Weights of a small GPT-style language model, trained from scratch on English Wikipedia.
Size: 8 layers, 7 heads of 64 (1 for keys and values), MLP 1216 SwiGLU, vocabulary 4721, 21M parameters.
Each number is 500 + 25 x the weight over its row's rms, rounded and kept within 0 to 999. Layers, rows and columns count from 0. Numbers have three digits each. The size before them is the row's rms in percent of the matrix's.

# layer 5 MLP gate, 1216x448, rms 0.103, rows 1017-1058, columns 224-335
102:479501499492548467472553485528446495499518512547470509508512540485541525506475478491507488521503482531518462496527474538522491512512459519514500525478513517504545505488490499518486501518499532507530491495545535516543514463469509554483526472464524436464413500488514495507514488445483527456548485523481520475484489466568536495512526465524
096:481517514502466486467471544516532523476451527508533455512489504474505539497494452457477479536506521501481553486463561531504492492505510507451490529473500523490496532509491530521489512506492502499528501544536487503524509491496493483484532458515499514482525548536509505522509499541499513492495540519457473514461478532490532495514536502457
097:460486529513511450541507495499521500479505495523513484497515511486499508488496468439526530521486522505492497526535472483491549483482488533518470507489521518521533520488491547486445519463553486513437522509527476489486479501514513487490526519504507532501477449502510489487501477527484491497481497521509510503525515522502529500501458480440
100:516512518498542514516508537513536539517487496512531542515489531530502473510474474509528525502567477505560544565459513518464522521514528513516518528493525491527506490583510482481512531509504492529494520486498461532496502478486494510486496547498495486483492474517515481512514505527484505486453461494496494521542477486461519473514517532521
096:483491530522501502529477485491516513501521438494487507536448480505473509520533478521493497513500505503489505535522467502501466485507485474517485524480547514498510511499504461505477513509556495488484500540508499509498527472513505510496514496476469494497506483500465512550500523485469517481465489508481498528452505494521528535535492453532
099:557514499473495526504558533526507520491482496471491537530511517502490530521524487493502508504519489499499497507464459520494522522491540507484475483498531514474488538465502525472488492514500577483475509506459503484511482541484508535512491479498547538476536477496489504492485514526440505542518543521500485536463447528457417501479512584471
096:543527467516488478525458502471497502488476528494487484492504517496451499528488509502475543534492527522483468525483487498466489512504493527497497500506475493507501499472512509487505522548506509502450498503513522544504509554466497491501541549483503483509488558512506507477487486486532485475545463483481517554503485507508495486533465463517
097:517510510532485497538474508524502452515479489474464457529485492488512524499558549493481494463474541504449525481532520517495479543500501499513515492491457508499494541490512482469521539462484474498478482533458484504505469536455548512513471469481486487478464491502485521509507498497508463545460514497490489498532500528497515516507463537512
099:502489497496484531483485496548484487531460495518477477471493515468488489492510527476499499503485529452518556499540515503534502527539538526521471461525504500508529545544454481525513493479496488529497512482510488522474477466507494497506478499503501501503541499519487527511491442489541530508454503513483504494508517546516446487477446478481
101:506494473476511472488512477513556491504502585460493526485530446527486530536501479494466480505515536494475518476495520507523499497455497542500499503493477476527523500524502494504502475533471513473506494486477493519525510533521519491448460477514537510544526502488502505485509424509436518484491544516489501497519502482495498504499499521476
098:534502487497472486504505520507489507476498515497497509483508515543539504514467475495506478507505484500551522507450500520549480458496492529494490515449488541478509494516521465495491438483453506512520510521515510463506480527474503525458502448523517499492512503464508467491514495524496546530494460523522449480500471526529494472491566498514
094:542488508459533485495478476482520543518506484475494515479485481505519522494495492523520502502507490502515488434520537526529526534491489525496557519516523509526529537522503502513520533518496479562466517508494520522426503480522469542500512465495521469521449547492502547483483522495510503528467514468506475502503537493522549491525468517499
106:480480522504518478488490498515472499491471473512532481542495484551462486485469500491510469525513472475506460497513487475506518514506505522485483512562496448520544477465513487540487516513457460494515504501480511453512563543481465501490504482452470451507440485501528511528516530515487511515417509470494473500507463504455443535480445504512
099:513530462497506506460504533503503496566499488480522480540453492500503500499497522485493490502501507504508450490485479545494530449481528484511478522530532503484525521509506513483476489509476499483459500499531476445470497512453462487465454468521481483488487484550471484471489495554475491483515462476528466469452456494474535516539490494456
101:483483543423483479499513466483506535481475503484498539499501462481534475441513535501474490467489469495490470491487493510498514502558488482512481509485510483512528495518498560534421472445505523441514499535457490511487476509494517522516478510523457565505506501482533550490476503489511495512476487526502455493535474477503524481510474484497
099:550544498460472443515474458511502502492519494502502537520484484511523507517490494517483555534487507523511472503526489517512469463554476495503495537512457515490503504461506488516482489518514460480477524446521524495485537530520503496491511454473506527484528495530537470514510446481497533516492494503527505512526513549492463458497526528494
103:503453512479498467486474502519524517501470499532534502533523458480504458520455477482511543511464491472499453486477520476529506481533505479502537474515472490490495512535503492485511518508506492487489520545516485522479514482481483517515564441495515516538516492512487486529536472477533491466449485500465508491535503500473537505435513504515
106:497472504504533492474445478583458511477457539519500478508525492455475517494535501507548455506548553536479512500488509503507509540484490481504500490521429518500519510479539423477487478506521519524463494509509483457543496509473474516504501503491497457497505500488477506541467476487489536492531532474489515498509511486535529528499512495482
100:494446481517503556452509448487494521510485527504501512531476536452522527500512512473493498510494523450509502491508517481516459526535511435477493465475473520528516555495486514555480503473505513476511490498501494513524509498497512480501491515475484504514462497504472516516507521478498520472557507462494503534550511500534492472485521500511
096:528502501434505512537486456528492509500430549460470454510519501514468469481472509486517491503524514454491549534539511494559497507493531452498518498477504511490476477455459474477529439507516515514511480465495471529507483497509491460501489518487505486519500517511514525485544506542552486498532493513508464523542479541483518518471465498518
106:507494487495533519499492537538481499496563488515489471486457472550491545529490473462501474487485524495539502487522514498531543489497502510493552492527500486536488493494533493463465525481529461464505492520500518529504530472491512506476493507498511557504495474478476460536497520466480485533515481515501524544528541487500480527508521495505
104:511471541488517535501486444522475485504525475543512543512517549460532513529486500459468522483538495515517479458505522514492512480500461478482497565515520479502452511466502478480517467454493510481448517532513558512518516478538532549523502507524476511526459498497489518474508505516509496510494501514505549482471501551525539504495522538507
098:489524491524513494453480533480467476493504505475520533503478484520499550562501571499488501522496475475497504504501483519538483474548467499461476484528481463480527537495515524502506489525518504538481510489496548527469514497474485509497464479531494471462490520498487520532545483507470487526506451532467494516558524520523476459479490500478
100:531511495545489513525460568528515537485511533490454486448505452502511499504490541511432495509503513490497509548483512531470519501498495482503492495491519535524531518520505507467484526509456507459464492475571455502542466489507469467501516516512475512504511499468558499471493497523462526480500458501535505493428521521476526521458493493477
107:513466507489499513478476518493436512467515490553479454536474522484473529484555503535523472462531500514506523502517510505472514548509528512524545514504500546496513456519519500486527520488500527514467496511527457487512490497504494518477515514526500544513491494497498480521505486509487502483501517481558533442463517490521524481472513512476
105:534458447523485466531516481514473519494479504464554497518465475498489482493497522497483481520523474536444480507497508507476540480518486497489514521449486516506508489489530474506486475502494505486474501498466485527535460452527493440482513489501468452494524487514479474525502514509484523491470482525509504568516511512543483509518536490487
101:533494503519530545490500506511484512540494521491496472486489538501489505496492505522503509535476482520537537527452504477534536484477476486484484507508503540506546515471488489502505535474483487496490550509487500543512515476505469541490496465500473493484519495517524495532485447518522522480521468526507488501506483493524456515516470534543
098:504509497465468525465447463510523466455468499513527488535486483454510528550521467544509525478496483531486469509502505514500492494497497509496517495539489536510502488484478495517488455476493518494517483493492510479473502493519541437507511493489482476524519489508552492543534494454537518487505502519485489446510477496497450518500521497511
101:501523493499503470484482524487503521513488482515521503487474520486499500551507492521445485517438508491508468528498494518491508525511503474516494527469520549496497494530505451517467527523491524532481504507512479484550489498464497473521496540453503514453490543502515543463446500480502482455498488509500540522463498488518523550488556514462
101:491430488536484523510493529512490524516528525497507488516526488541481490530533488521476525515503506498527547502491517519523510497560508494500497533474472500472511458446547519509535498503498487514504520539511503492540512484556516489474490506481518475495497528549526503498457536496455547492504508540519480494494485576539450508518477480492
100:490539484499487523504512526534533475474508467506492506477515481457484479480504475525467497505505522507514524475538514466507485519509517486427499526487515505468505491467507528512493551506517512539505491466497507536518486473496472496507508504531454502475479536554479509505523500512486519496475489510516510523503533528522493506492470536505
101:549519504484546502477474467502502486478493506506529509508513537505523498522510493496507487521505523503525495514440526530510449545492535525511469502514505463497530476469513505486524519485521475497507483538459495511510520502457474539524460466477483490510485527479502514484478520499461520505515501517529470509465568501545464538495468522490
103:519450488490518511499500478525476477518472504467500499520481543546482483466491539487510532515457538493448504520494496492507536514460508538511490524496540506552534479511473483516495500479480503511550478509462511509515459475476522504502493480498463517483482507504421536537505515554489539542489503453488544525475469488515481497500557465498
104:501526502522482490498494501506549481540519484544501520475512528513467512539527503490521467518492456437483546535510529470512490503457499487476513493452532479480489515548480460467506498515546525489443550528504520518486496482495517532466468574545507485481496511507508506490498564539480492512477469485506481512513460494494519482530490493469
104:540492532512464525488513515543502510499508519447507523508515523493504501475549513450541481556447486538485503424516503472518456531507531523512468488513498520476472489483509498528514516508512531499508496454462511458550451500542490515495486484529495538469469445531507510472506540515531507524520521553505517518471457497499468541488510478531
097:496508538504477479505503477475538450468510495502532471491516509478505501477501494495497470507512486523492502529478535468517478499474535564490473506507492534504504522511486462533454516488486428551465512501510511475506533525494475499547481521523512472470465468486536472551494486488480476465510512466494506492530486533469483437529489549475
104:520484452507501499476495512523494507486501539521494540481558494455456510544478483505501496533470495505459511507486495525490558475526507486492471446477504500525511491486495504548498529497503561502510469507491518513510512500491505455502492504434546485505493531520511500539508482469481461487533499501465485512500466522475479491497487489517
097:523540460496474524531437485501492508523537489512493501437504494554519521483490533500473499497496473495470530498513506498477478485475477530478507490513504526499483490513526492486553510482479506487486535515512494501483544533498486491573504507465518526508459473546463452525449506503528504543488498493546533505461520469531480473527520514526
103:470481518512467524563554522508509527488475482506489506509523509457468541542485499494488484465460537509512452467528479516472442471479538532477501525485545456510524503492485474484518498492497520530530491483532503490545491536491481499501486497500498467523463522507517495515518510473544547516516501487539527527526493483497497523491518520489
094:487486519513481476484510495517461564528460526526564519492502514503518526503508509476543517522498476468482530473503535513503515508485533563481490510533512481519513523538515484494501501450467466520505511463508514515527497561498520494535441538461536507537476522508492502509494495480478509478534506470467497517516503558468491478506534482501
099:445462496531495508537488448525510561527492517495498483473485461533511519500543474463509512497509481497479535515436524500486500489501465500480465544482489539510477496452482499496489458560514526456500550487506481538471488506530505481504525515512491502511469527518533519501479513461485488531542543481479504536520510505477484516498468448513
092:506485521514534491524500525482470501476506466541477526507511485504499518498489525514452474522502488498504496561477476513513489500478456500485498540512485504487476470523471510536521515527476518545553501493541509453501511542511514507460474447511478511494511491531487458502512497515532469448459535517501497500485524469568530546476494489518
# layer 5 MLP up, 1216x448, rms 0.109, rows 1017-1058, columns 224-335
104:461502503483464537537495490534466515517485503529452553516480480478533495503529535483519479529534491469479500485495455499511482493481482482508479532530495501527467481565468546478501478514508534515539478482507558509521510487528523492455522474494501483496447491497494482503530486511494503502492492507502474543502466502516517540474508466540
102:516511525485496542535502505474560517462514473495513498529485516539481488474489489473495471496504505514486474489471440482461526510523503476519509475474475503467480491469494515517484514507483506494514499506502493483534506466469515492461550494519495506493508513476487490458503514515498543507475473495515469527518537514477545502519529516495
096:520466535501497512578525493496492494545534482512533494507440469467524538449510502523512521498513473529454513538510501479507472517476470491527511528514508536502481528539475518519512519530513562521487484505480503499507486538478467472523480504534490480507501506502465524496523479474512479543554490506491519475482543460547472533471485466468
101:493519517455448509500516509497481535458519544536530511521512532506547504502509507514466546479523523447500452493467446497566496526492493476518467513458506518469518539507474517493482495500521534483507521490465523490492507481487521447521512503479486521487485488496515497449523490426516505519451478484499480508520474535482468492543443517474
096:499529514468477458502518508512492509499498481522521460428507511462521460527491494511488477479539447472505496532475536497501516488528506457533482507573528478514555493479480480499480521470495473511542535500516527515490493459477492485523486445491488491492511501481500517474506497524483506490518526492463516477497480523486512508537545508527
101:508490490529434474525475482519470528434483497501528526494471528478560511503514488490499441501514516526474521483495520503534461486492521495487529510451488492488504488562515556524535470512471514505493514481478483466532483499485472512531497508501541524538545526504513498499534501535529469448489481480493530518507513487492519490553520475504
096:468537496511537518480443490516517476526503531513479446517491501486529521509515444506528547515474516491516503485523505498508466524513495501489483524486495522522499509486484487484505520548488469506532456498497559517531492452512454497499464505475517535461497515493520523457503522521460543510527503496477529483506523487511480464509480509495
102:497507505480502508463484485482469503500474475482488459470479523481523547513511495535486522451470479509501499516507542524521480507505491490522483517551479513500448480499515488482499513482465534498457483480511496448458493522507518537501513506474477507531496481524483523512482492481551467468520496480513474487530516530535481508522553504490
095:488528458515448524493515506487532476461470486518470565483469506482486496497477517511466495503486485520527505493487494504502479472480494499538493492486508506463536487491480575472513513498493452481521523481471516499478468498490498500523488491488514488532562496499483491529478513512532493520466534532519554495495489520499525499479510502501
102:550553539501485526557501534490480493480502467492513422511491517485493499435493500488531472474527474491481512516473508502520501498511524486490494460517511492536469524530530462505456538495471478497513478530523471462511485519469523492498543520529490499520546525485454502517524481518496489523489488490528501480500494495534492481517478529522
103:519517510525541510518511515511510514544525489451540521513546529490499485542491512502483496484508519524442493531487518523526499497531532544521485516512497458521498511495516494520505576483528469465492491474492520479461492502555500486522497499481482485483523490511450500448481464475523498495522521495497527529459482428521527501525486488482
094:477565546571498488492515507498539522528519516573478516521507499504477459505539482510491503540523451455497474508524475500525488492492530505474519514477496547530544486461520480548493475508503529514509472597490497471477473487523495507450524483482519475519571490504532492515482487482497520527500481527490485491494514515509461504533529505488
106:483488538518497513526492512463526447493507494474466476503472492531522488501504501529460508486480489478484512485507495458467517468486533467490480510460490575502507486509487515482512495520531521541499513507488462476486451505524515489518466484532475549513491486522519463480492530488484482490502532477462486510449532512520505498532522496508
092:502454487474491506502461508479483494496496564530524517468499507526506531487527507474503533477496529551470505466520508468489500484479494520481509516510486533520464489490537444500510491467484499510491498477490498524546494498495474523525478516470458537510498497524477520470474474496492481529522525485528544512542473488519503482479482473543
100:498538490481509504537488527503506528508486482486494520456477451470530512492474475489462495500519462498485478522531568485501519490491482525499508479484478538477507473497517493478510524473483532519496493505514484478539561517484464516539497495505492467474498456536510467474482489452481469525578501490512514454501504490510483524481479474510
102:491498558508519522512467551487530475487473495518554498472469492496471509470498510483481557558509488467477510498489526516480516504511486485470471498482488500508466520516490491518504457492449506507535465537505533544492504504524492489451473482501495510472484480474463490474478499508471469517440501443522503487503517500501502494474514536565
102:520504494470527472482440516512490468465496517449515459504486471502543506501531476493502467481487524476524497476515517481491482446502487502526536497490500560496539499461509508508504451562513525503536454491499476479476477516525486494537522461482466550507494509516474505522496540470459495539543496490483497502532545485516496505518468489471
114:488542473493473529517474496510499519533488509514522471517483509516490506547513503519499511491541496499518499478532509482493554504455508448480509540472494475484511480483486524513521485464514454519512458481541478505451546520501504555538445436490476504483463486503479479500474472495500482521473523499473484517472509499488473488488539506478
102:469495464502507472527548494541531505538507544517531472484479531498453449506491501514498520508519466471501515500416526507512477490497478488489478491495536509505526445479519495479491479472543532547471446515494485474543502430508510483491482524476468491509586519510490492490498486490517485470519503494500502481482463505483483489495518516491
102:472524518542507509465505513519534463524452479504498505525493493460480487500536510531546507443551510494515533482534483512504462532473467516521468469461538509514533474507478536495477491463482499506482463513518513489467531542553533511486533482522478487510539541470512520508510531525519480504480474529484503461522504485481516527490561501550
101:506514500506471489501543486450488534507485522518515482534533513525507531508522486528486510494486480470532512547520502435484482523556477493494510495514507539512476487454537517490507481494465523549486481457500486441467496505509585500521426473508499491496500452508496526547538500491488472530486486526464499522515504474493474498496461511429
104:492510533517520525550537521480481520503502476498544515513509550493484459477525507521536509501509466489459492566495498452479503518456476509452467498478463491497466485499482477510512472473527480509499518494489541525534478509475485494542507428488469491449489516507487479467504469497529478525472553493493517554536483510498497425490497481541
103:519477564501473527544443516448494539496503483432503559507488528514498484502499476517472532495456505549475492524507521502478462506532501476520539515441504520523492516495456510503515497478510490512497486496506472452494481496519568482497539513494496473502518533519488485552510500482504497496525526461496496521510536487474507454500513487481
101:537501454531505511489475530480458539499524504489505490479508513504524499520502534506513511489492483495517462493514537494488465491495535501454466479510522482518473494489538454512438563488516520473514496515521472536473520483536510486469457460491513465490526449486488500511513479505523506505549469511466527509460460518501475513447497537492
101:513545513490512484499479512524478499486455513511496511474494486499497530496473450477517528506489505494462488503479474530480461491493479498464510481484486476468514533480496478525475496487472460508554471477463492553534453491536547523525487492521513505511524527511548514465501511475499508486520511489463499476535503495488529480499484531492
093:500502487480502512516477503566505459545461505528529480486505512510502509544521522511557473549480541430505510462542483508529470507494546530495507477519532491534505533499478472548522501514504483476475504501507504502500479503470499546546499499496510519473561481497521505493500484530488498527484513504481508522523504432490488499497530471523
102:497523473512504511480491439442491545463519493474504490503530487520489523518493498523524535520537489491507486481480544518473461550535505546505458481500487492536497542564497469459480480483431541485518523539526483472530502536487490504528505531499487477491518515459482498506485520508567488508501464473481442468519495483491473539519517493544
102:491516438481509511443466502491449519478476513496501500509541524504477535490494466525521539480491478544520509473491522501505505481479498510477518523517532453524463509497512513540517523538495541510484482516502459538484450462470510538497473484513462535472487485501507458495477518498545535512535494531489477501480470458462483553491548496541
104:508521487493510502499515478526504512497495521435503467476526537527498519462495492481529482500512483515498551508553529502490543499468479516454536459543497506510485511495491493496506463442512505467486482551450464471515532475533522490475501489524524514527473487545513504490518503556491508491510522526473501513520491500463536463504483531481
102:465522480494571489511503508512511474501515470514489513491491533463560511537546504451566537520552486493483481493478497476523503482487479499509518496491572475521469505479460514546524477547515483553592481497494491462488464513500484552523520518489540493494575501469484477538493471560511522519486474484491487497507486503490490515502445518517
103:502534509466496523503515496509507506509503492440478488515495501518512516522525477497518480499530539489460533475496529478528533472533556474491481513493460498496512455467479542490529482534497511474525518534497489531477494497514507508503509465518463521526488494494487453506533509536449492500508527514514512451520492482492464479527454507479
099:499521517466449517482515516548481506536524470522474510510494489477464519493479549499480521497460538473514524497509511502473526483546491511494537480480516529512473493506503538530479480478500479526521464475507519506470512518547520487518520519545493505500527509508506530487524457516505507520531486473474462485477488518476526459521522539514
101:543519514520487531449437523552492507498492477537483517509513465505525487512471502440512477512468490536531474485513497452440534480497514512505487523502493507504456481545470509465520516493483508498534483537492542491518525485476525490496501478504513516445497467520526497521505520475553495503489499508468508482497513474515524507522492489517
099:450490493564507488502485476527481506543495493499536488509507476467496503484494474538505507463470525495489552502489547509490567441490502494501511458514561476470560475509466488442507500483486486477497469452540481519499514493466491485485537507502441521493521501539565522479547510539492511523486497489490506470512479513489523465486519523512
099:514496515491529504505512482471464476509475548523491550488453482500457496486505502505475540471503474540527485511494518502497502475487530474486470492496492467541467508496519460505497516490501473466470470474499462597517494514485508473479507499530481515567520496523487540521478441452491463515487522527511533487532480530476468506472528501519
102:513463523480500495509489560497504508497515503494524519512460511527530497474559546473495505468504468529528525478536476474512509495564493483506499488510486485509498534516563501496502465501496529511463503521504510486518491551471488507498496453538531506498527531500438521478488427524508478487461486513546460466512496465479478527504523525508
102:511504525438491464476484477485518514535502548467493482500482493470470557478491476539498506527502486490498535496544475515524482465504486525507480541468469481504486497466503481459489480473508517513504497499523502476488473500481505523486518522490515543576502473467549531477533501486552507539532511487501480529519517480475511503494517513476
097:525525530476521516485482503517495456512500476500498524472531486511483518483495476533547509470551519544469497513528478511487496501470537544483541499477511509487516478490473458524424463507545512511526523484506522543547458505490496557540470510499537492512505480510496523481466515478512466486489523541523502514525486495532519498528453498489
110:517481517465499481451530521494503492493477491493470490509525491496505504521531507541470499507501490497502510519503515464497518533539500503477510498488487499518521503512541504519453495493510507453491532487486543527519517469459485505495501456482507499483509510511434507502534469487476498499469519525504490506461514510464487461514536489525
101:512524453506504496515509516487477490500537540531503508489482482478477504456477542462555521465498457471494519530462510498499551479529484495476518539510527563527537506472505546482492500521523464507516489524460491494523477494497521531491487510493502525550494536482508503511491499455514481488499503487486480474475525523474519482496497475500
093:489473536481538489499507518488492509497487555493548511487512475522542469518529496509484486498483498507492517508509528563517486477483484518523482471498496520497477490470517520496517459450512519524493509435511464462493480536475511466459506515493515464509466512507501478467450540467490472512530493521507509530459487482498497510504502513533
091:501458553478505532493482513507477518489485465491511514485488491505496503469482488441503456569510500540510511513505459441517474461511485458494466511520475505482537528480489507482538529482505509487512507452524524517482506515525550505485487532541513480537513477487510481500469493528520485507505528469523502508485527490498541486517504515552
# layer 5 MLP down (transposed), 1216x448, rms 0.103, rows 1017-1057, columns 224-335
108:489481478503497488527504489519488525512473495492474519519512564534532538460515528476549502536469465501515474504528460544502519530486539447469554464487509554512494477536525538506518494489484473472503528465535514533520520500467493469499518477500498486476474472490538484519507474552468532521510453520500528509535518481468523481513517503510
100:470530530519470518504552435524490445480510511515495479575493505510499480459506511542527497518470539489522507506517469461520492481481521475488500485498505515495509508491495460511503536482468509505497468463500501499508490551488479471517480510465468526501511474454464481485486493494510520505534548503511481502456489550479493472478530498458
099:507551494523480501484491508501494463484504493466522504506483492470470496493479457466506540482498524496462501528525524563475507516488490501510495466487527498458490568532477481463506554496509476548523429512520479500544469455478521480536495490480511522539540500484497511526539458465504519471510551507477531504478504477466509508480529491474
100:537548505534523490479520490534491482509494511488481513489448523472511455521478515464472484539494528544543503511506466498488514495498490504502458501514496495457537493508499511500503499482529552464519512465489516507507538514526493481468480526507511506516527512475466485514501520502554487516481551503509471518524520525484508494507464479492
098:531496506499465520471483528517493471504505494495477506489501517510481516457526509542471470472552479528524492480460516516507513504490464482518531520478511519484554500471481495475486558499489522480509506571539476515519507498475496522530550510451513501508519492514487504517498534489496491516521506498494487518461519479478559527530532577536
101:483516542542483495502474519462479493493521516512489469539474465484481510491480515475491495528501526493484504556517480540503534502459494495474528489523524437528524503530506450496500492504538501476516530524529523458487494506497480483455499465508461470509468493458514470489513538516505486552454496507483583500490455498550515498480440505534
094:514511518480497507520483487479496529515509502461472526505516490477466535476453509506485502484502532522482494533475467517497502482531467531479526454494493509527493517526437478479462518484499513527492487560502483514537503518469513496495522513481540479454485501523479559546457497482515513497468537480478491475479493508477499510572486456466
098:502441511492518526490491491473497438475494509484487518503470452496489514530516510477515541535464530461501522532481478463523423478487514504506477550510481501493483531491554497523532487485485500486500504496537503538511475500457486521458488503494504519534498512498468473488491515496467496536514497506475502509507492507503478540462481494532
097:516545490504532548524518528488496465516497486492458485499542536487515492487498524513512495481477486512492533504460498473500467501520511494529521524458499514485506494509484478504489511520506514519493511500507525524492468506530497503491506507513506508514547473502452539518529484492522548480483498476501502498513556520481501534462471446518
114:525531494513484495517509461520501511476466485492548515519498522471513463474543493458518486538469520548521522522477426482438500516505492514463546457532466459472484524448474484504549505481504465548476502464479517497490477513501480488573509509492445475542520540499511452511524522511555496563468516464504452523536463497500481501516516518531
103:524503453501490492482515487484511450439505473551475502478498494492513511507457492558486519555459521466515466499565455465476522511497515505499499491519491506504579506503548515548488527469492507498495515499480499464478497524559478498468472509477495489539471475512467480526510479500510491475500459493485466499494525491458528517462529485522
092:513504537534473483520476507482455505516527516496506496521511530468517500484494450506531495500493497518504511532518495506511545516444497547477575511509537504473470527490533523501462490483466478488471504499527492499521446513483505473468534500482516563531538487472482485491511468539486513491523473528481524451479526477493532513462517502503
103:506456502502458495469499489501497530480539535529500548520483483476465521507480494507519494516471466555487506477479492527509522498499438492480517540495505494497548464497482542502493471500509506550494498512510530517515497470502494516457521519487468504498526527473503536538494478501539475519473499470500481457502501494528545479501465548511
102:493476488513487483507475527470436510512474502499515503520502504482532500508462521465471549487528483521463493488493477461478541531478515533508450501486506514515512426510504459520495508501453488461530507455493465525517506484496509524519490537505504480507538480489520498548536491489520499524510476497517523492522546554528492467474535510505
098:495498528541519500463487496570525448496496490503447509521524516521528439454497534493520493489483520510539531482485496532484495457505480479463481513565517494487486507473467500479516482489502476535491477487507468487546540455480474515511502501524493490480490465528521503525448489494495470534470447461499450503507472510482502521475530520506
098:487497521522523540489515502489474497480492517490502493540446496447480474455496461509547483493485525504487517523504514443491525493494497510513467535521505500474568530494464521475498549485492491535502475487517435517527516562474523493444508491463528472512512494529478510454503507506450533490519492480472513495519495523491479531494484433549
102:470510523506458489496516499523467509534520504481482499519512508515517490484505496517525498500506497506497486502464513521492494494480509492460499505513522508503534491474475518514512489486489501511473464500487498519476478520493548471486491502476523467533520515478482531539507508488499521454515556518519477512462479456519557486494497505537
116:523527510554515523503490494488460539485486462519520512472493527509465533504504502490490474527511493491512506483479543464515516478499447494518510496459507540478522482454488474484488485532486443522523481498525480517509509558477489542523454533496444484491478513479501523507516544477498477472517513496510478466506476526487458461499509531509
105:500468503500526465527480521516511518498500525467491521535484510497502517500528529462506508511459515482470517540482543485527523500498521503500492484513460506479466493480495491479512545510466503479522531536526526558537511501496463495504489497494528487499521494499506483514502488470472457485481484470465486496491500499502477506473486480492
099:461508500538548463465486538481465460506480520501462518517532508465479530532518522530503499492538509490553505485473473512469492495547494487516567495477488528526512489521502484527493499483543524522523497510512517493473526505432481506463511443499455491496508563539518519537544504492527486490473484509493516485507538525480546521511508500509
101:471452518499493498485524492557483417502475500419485481516509503490496542520535483464510525559409482525515479484511493531508542526499501553526510494523439491469475511521530520517450515537482470480488508495533498509471473485529513513480496498497526534514491515480482516455507474500521498460472511518505507511519543527529495535478467482503
099:501466474543508491499478548507490495440453511500490545440432475476500479517473510501485544548471453514495498512495495549477499504493527426481497498533464482452532487486540536478478496482531525472506484536493491500514523494480524497488481505494544465529505422492463500492489495508507495502471457500530452524497484531481485500489523486473
099:537497520473472491501473536498500510490483481506491462514458496513454523507484516518532510542516506513473523483473481497474463528475498463525508488483501485529519455524497511534496536503497485516532483496521492509462487503471518500482481495547514496470470478491470507464461527536509512463491484519544507401528525500486487517515447531489
095:459531476480540502508521486530502489547490534471470491484515491509492492518554513501506495441502489502503503538485476527499501488513523518495463531511507505462495475499533508518574522529480496483531471498478520517481520537475507514513494473505473506465500563510479546485481470479468486506513492523465510477511513505484432483491468504495
104:519477454503501471532474495541483489543484534505493513525490533480523493531482515506531492537478535530486545515480458514496523525510496484485524445535514498535527538528491562515503495525467515449498479479507516470504430474489485522496515512496499515531511565459515497469544464522494513520501493488417489529471516552507505484500524516516
103:500489501502475472532532519461454538466503510467532525509489506459488536525491523529491468515487436574479530511490515514510536464513517499514523497435506535512493460475526500491513513502504501476494500491472505479506525539485477469490514444506468461492507481502518493497455508493555502492499496525552496546486516508518498517510502513483
106:492508506505475490529525513492504494496519471477508474472499526509465468527538501497521508525524505444507496510520508485504518463554506493484471495464515481509513482502567579480502549539488465475544516535493449516486502518479503507542508532509513489489482469511489538505544492480527536520503504490488493521470507529493542492452478527511
104:491496502519506473479500489432512493495538506523505538518536515510515512482499516504498489477507486518533461486515473537494512520478522535523497496512474527505568486499497536513466483485500511500524469503480497516501496539490501505546524476532568534503494480526529519501448515491477484516459492479459503471517521478527498464491500466492
104:472506494492507467514509525496492500500497516527501464528503517508476508494496517479552471515487556539515511481503578532570568507446515475507451515534505487463518495445492492492527506493518486513523515501484505526482521482475514523482497471504461532474526484499570465474536532489526491495500489513484480556531528495483481525448519533502
102:481549485487529518542581474479464457507493476539518526509493460543492438523550516530518476493481544466507506510514496483556462498504487544541520488531533500489502523536474477543498494476500509498474500511487516495496525487514470503527497514512495492537502498478493492514511446480521517480524504513501498507517513484506506496520484548491
102:488516476508514488502472487467504526503524502493499497504508487461526591540506505498480497523525525473493517538483487489492452488509509501514479474458541467512489501484512521498484482505474485498512528520505511491470515520494504472505491468514478510472475542497459461476500508478435502490502481489518504483534480513495488463478533477459
100:539479485508521499494443451517466484494478522476488516523505514533502465504500470528489547533454530501435524495451529506515515508493491471506485492508528498503498492538533502506472462553492534454500477483474478514476506478495541491559510518507534529476495454484488490482556500488523507521503541528505491504525465486484510501511473447539
100:471543544492493485482473497522483519502507528501464472499537523500477514486475490497498487493487470498528458538482530484461461502497504517515490485481509491505468455491518502514532511507559520519524497542506531522498491486470522515483510523480483488531451550502485448507521485493515455511485475506492488531499489464461479514469509489506
101:499485482459528509489529465518505503471484492526491467453508552461518498519508502500493519531499520473477499514492473497443438479500505480486502499489547476519459463507505483542532513512522472543475492491497485487533475478499511447449482489541512485536467524476520506516500499496512529498527527521492497489492517467500495532483492515499
102:511516482507503483482475474510521520515518483525475456494466438516498523557474514501496487449485497506522475471518499503493475473454486521503532515540520482497549488539494548512490478490453531476462563482501558510498488496521496516506496448493484540493497533507444513462510499500516545482517503512502482476535465435530507534468485505525
099:491544540494496504476489503534497500497537504500525492515492470496484530499489507515483522510526531501479519516504450537455521491539508497501496506516516517512458479519510504483523523459496530478498484546529476476576499461488494536491456528462480500514498522524500507461531469521495484472525498514505472495475498503501541481452483489531
105:485524479526511501540473506510489529515515494498481562497506555497514507485505482551494502528500502507509540494475520528510522482539485500487443551524475464532478518488495512472508494510508488493512509493492467486503490489510491556519509526511511508480444499456491513516478504458530537502507518486517482496489537498502499502525494536506
100:485500483505482450480457538514491547526527495486510488500456526503490517542472455475509467493488469518487503499531507472526431507448491535547482458498497482509448538496519528532471541504526511510489515495493496518508506533464507495495547508484462535513527505519496492454566496494472503534533546520517532473497505452497478544550477501470
105:476471495481525562524515486498500472504483499494528497511479472507530506445480497476531531553497491509455505501485546466516517533517527507462487483495583539514519511481537460528496547489479497463517550504506510491514528484528511492543512488477497486503479494471485512519521503460533478518487498478480494490506507526512461501499505508532
100:489463492488528478479496463538475498489496536501506542501494483471512507506508502522501476498531533493479522528502479535526515482495510543514516502498501454506462468494499480505493505519502512519522505470484488548479550531489501452461464508477495458495471513519482515500493506474476505523526447537555492547479478497530453473535546501524
099:500518488537518465498506487482512488458504490482473531523484520536515499526514549476500472476447487517501439514508504457488486491537540512476499505515528499510514445499490500543485508514518500527506531498507500496468503509502505520524466450521550544549527520504488528463523546522518521482503499490479494495485466476485485526500521440485